{
  "n_kv_head": 3,
  "head_dim": 128,
  "d_mlp": 1024,
  "vocab_size": 5558,
  "norm_eps": 1e-05,
  "bias": "none",
  "tie_embeddings": false,
  "init_std_qkv": 0.0436,
  "optimizer": "adamw",
  "lr": 0.00142,
  "weight_decay": 0.15,
  "lr_head": 0.00901,
  "decay_fraction": 0.274,
  "batch_tokens": 65536,
  "seq_len": 2048
}
Each number is 500 + 50 x the weight over its row's rms, rounded and kept within 0 to 999. Layers, rows and columns count from 0. Numbers have three digits each. The size before them is the row's rms in percent of the matrix's.

# up: layer 8 MLP up, 1024x256, rms 0.0637, rows 284-294, columns 128-255
# down: layer 8 MLP down (transposed), 1024x256, rms 0.0558, rows 284-293, columns 128-255
up284 112:553461458524512459532610603575574562443466419415488510532532480523493547491471401522524522413432507465442464556590504470398498460488448488492660445494569471545536560474446431430503512389432570504453498478604497510420498488530527516457549481446456543459513384527439467485613474470590582548486490440547589488447499468464564511543501451486505439535430470455470467528554564593491470457426
down284 112:557509582474424590437496533588549554459461451508465481419506540298456477537446515507552410459395479517583623536439519548409475412464492494586486513489511503492563502499471565495454488511473480446510510510469483433488455511491519493563360506433603470510520496545507497611578509575558499477530467419477520452526521499545483441551589563555540465499533464381493528436468482472510556532595
up285 095:516468541474470564500441485508544443458435537475440542514518501425434514505498434440505476559593449434537501425544528464431478505501615538416463566526466485611459552487381528500506430454454583471579388516408436450447392487487415527373459543402463527519526526602487534537527545530537516573498473524524482600445444656498570400454504483441506545499476555557518484583493446509484483536487
down285 096:530572581549357503553433627506453461507462491490508377507504518381545481472533500445440470530484546541452510557481492477461517539429453466549492483559583446494537494424492507496554529587509567553531479526464460452484528499524573587528500540532514508519571493416448417516474528525501548432530496476446468723517541459372501569477541516515489504430500505487566470448444514475429487450473
up286 097:478453471454484475426383505460527541406608522533586492520568466495441544442463502592468494476441536518529578438444554427540467601450470461505487516429516442549466488451609484443507524539398528531508554470463500483431483446533486559513558568583452490523499481438487555442525520488463566508508537564451502508504490456435473398454486539491497436533530416422489512537569475569557573520434
down286 098:476497570486480618448447546495415419464583443591560524467548558472512494495586484521495473532499429491518540554449473565520536456486448458488290492537568435521491493439557511414439494533503519487524471424524498458487446553444461537553494519462488579536459532506607483454539575545485483448582511506419433487475530547449537402469472478496459509533475564469586546397579371542495535433459
up287 098:493571614563519563527454521515527455599452473389448454574461379670569483589552503464530460520532552494524513588541435502461579556498512488524492489439500477418511455579394426460614456536478578521471457438450579481453468534513529482542433451472506507532473588503541573472567596535564531558535603580556531495492461584520514415466601412454499501505486543514544509392501522469539513502484
down287 101:474496575402500490423461495510491398552465493522506488529529548523519521527543609503479505520455412506490516534518472468545550456561494525518428476474532451430503546563425514431436519605462495413517402413387498503534442448531479448460446539493507430595530409538506487542435537482553557494550438422466497492545497499505487534594574422487500557478493511383530466474518412525534456575593
up288 099:488538387541504503491410449487476529426525504501469562525433375634570538572485442581548542506454478477554412456498446504611481487520510473456522452514529517522452483423482457528540508383462541586515474467491593376471528565481546465369446513474452546497576516522458490444520610396558533517460488450526495454478515490585553376542497476555485532440460509495476457555494500448461538521514
down288 099:523394407486523483551435503421533500509539463568512498437474447467460492562467349550515504512504487511511467419446421516466467487372464466378422497544508493462493458451550563556594509556537460503542531517473571536517531567437524580475447534536485435465545426590490478528532556538550477528537466486565440475517524409510508496567572547494499503535570456474527504561590447431457549556519
up289 103:609413477496457558520497537589458508450518423499477571595506578469446500498436406447470511536507586508531467473552522407400489545450495578559486521527489537504453510457516486443457543524400545536530472381519512438437450447553458527391538541478490483561594444500503495520558521387450538501536562528472586527495504475457478529511527510473513466489361492441548537576521475511568480515484
down289 101:536479391488456583467402462674576480533489447532440567525630472507530537493488525482481487510471625485426518482466528462438549457511499550597356508535475501439424566472574587500469452454525450534582569446511588504488462471458514426462432531608450526549591495508608493622502425504451455483525484573479451570480636439531492490496516429572520474491401522480546509602594562538495598618440
up290 096:505494461511442502530465527491449620465548557511501465513527467526506556450476483511552508543506439541452412459504435483494579613548572554545474518466518489509519567450505506440552556465391532501492493595544483444525491387467513496475518578464459453559459589499467492521478490564526420417524540523470505529484487511516583465438486488598503464460576539514410516533459515433448562413395
down290 099:483461501507572490452475543498469481511514463565554443489622381488508453502501426422528456497489472456526505453543489569409555452512468436543548482567452450498416420450470580535467517570531548516586602476433532609446521462502539632515441446436564485524554413454510580504497561545478578598532502555509457642521466496454414483657495566559436456492488533501477514475455488564572555356488
up291 097:507392435535547560531505470528488462488528466476544463549436511589506471464483491449515511499491489408509448502527479465518492518472516557542553457464459465564497550606392505472590407433483457548444513460467584453559425421492470536526614591460529539522521542446514498526473477626490524443521555464540499442579549547493470545449618567506517478494481446554525492506461566513457566498421
down291 098:514445470532437464541569502555484467496486443580462558468483452507516479541527566534516480538476447533491444395524568549485499486520486421458365433486502489456575501504425491507559474443485531505459547401494443433538484458474454436544528531525515476552525502490623527532476504483482551467554495413445588507475453474504455520473452442556486554441599513471457537461428551518516432533507
up292 096:450482446490601481440477570496539463548465520455540568462446417504487442497383439560492525467557565593496510531478597460430437443516463498390544436471467512500393518580565517511504498516502422575445538565520443441471420493568531464497480617482464444512511467614470558475496492427528487428445507596438493404551488508442544437545481542482571532534507487479535570482423552466624483439536
down292 095:371505487544545558440498512497489524464468415569481423504383541562503554495495438488630437413436579596519484460432510496490489533563539461470595487409521541415482410402383476513474583427488494548454479461507483512493533499459480487510507475514468505436470558472544489528558514500506482508478485440462527542482452557530444461471516501549411565591440544533485587506539456474479551445534
up293 106:484574492612538435514491489500451500449554584525480454486513467530548572404505315546478444525605586465547547522490476466504471583548514451538540469416534510504506483493521501507568562543538580505480456530430495446410537449423458553544548432418433498423473519468590559426426543535597494528527509546550502527480446409547505421460444484485509525447526441514455591519486559552547512527450
down293 101:461507500469423520481515499473487525457504498453519502568468484595485546449465441492554458455569481514514508482450478533534406540514428554534531430446547534579485474504451459461491448577505520477497490478453430450447483481511575557577548465551462476539470444461544473553490492516503502441474521525462514521531612668525528481469511611548580444556534474566458510480307388518446531591447
up294 108:522500447581585448481447497574561535462547394527479454479481514505514573527535536340435438478592461419596540410526478471457535588435504485503487475502491528483495553489433531485540540481483556509509508533524557419448450451470601577467489482450504491514515536475441495440486529499419506584507502569461513485533463591485486583412507434488451509538432447518464515464587500489518494529472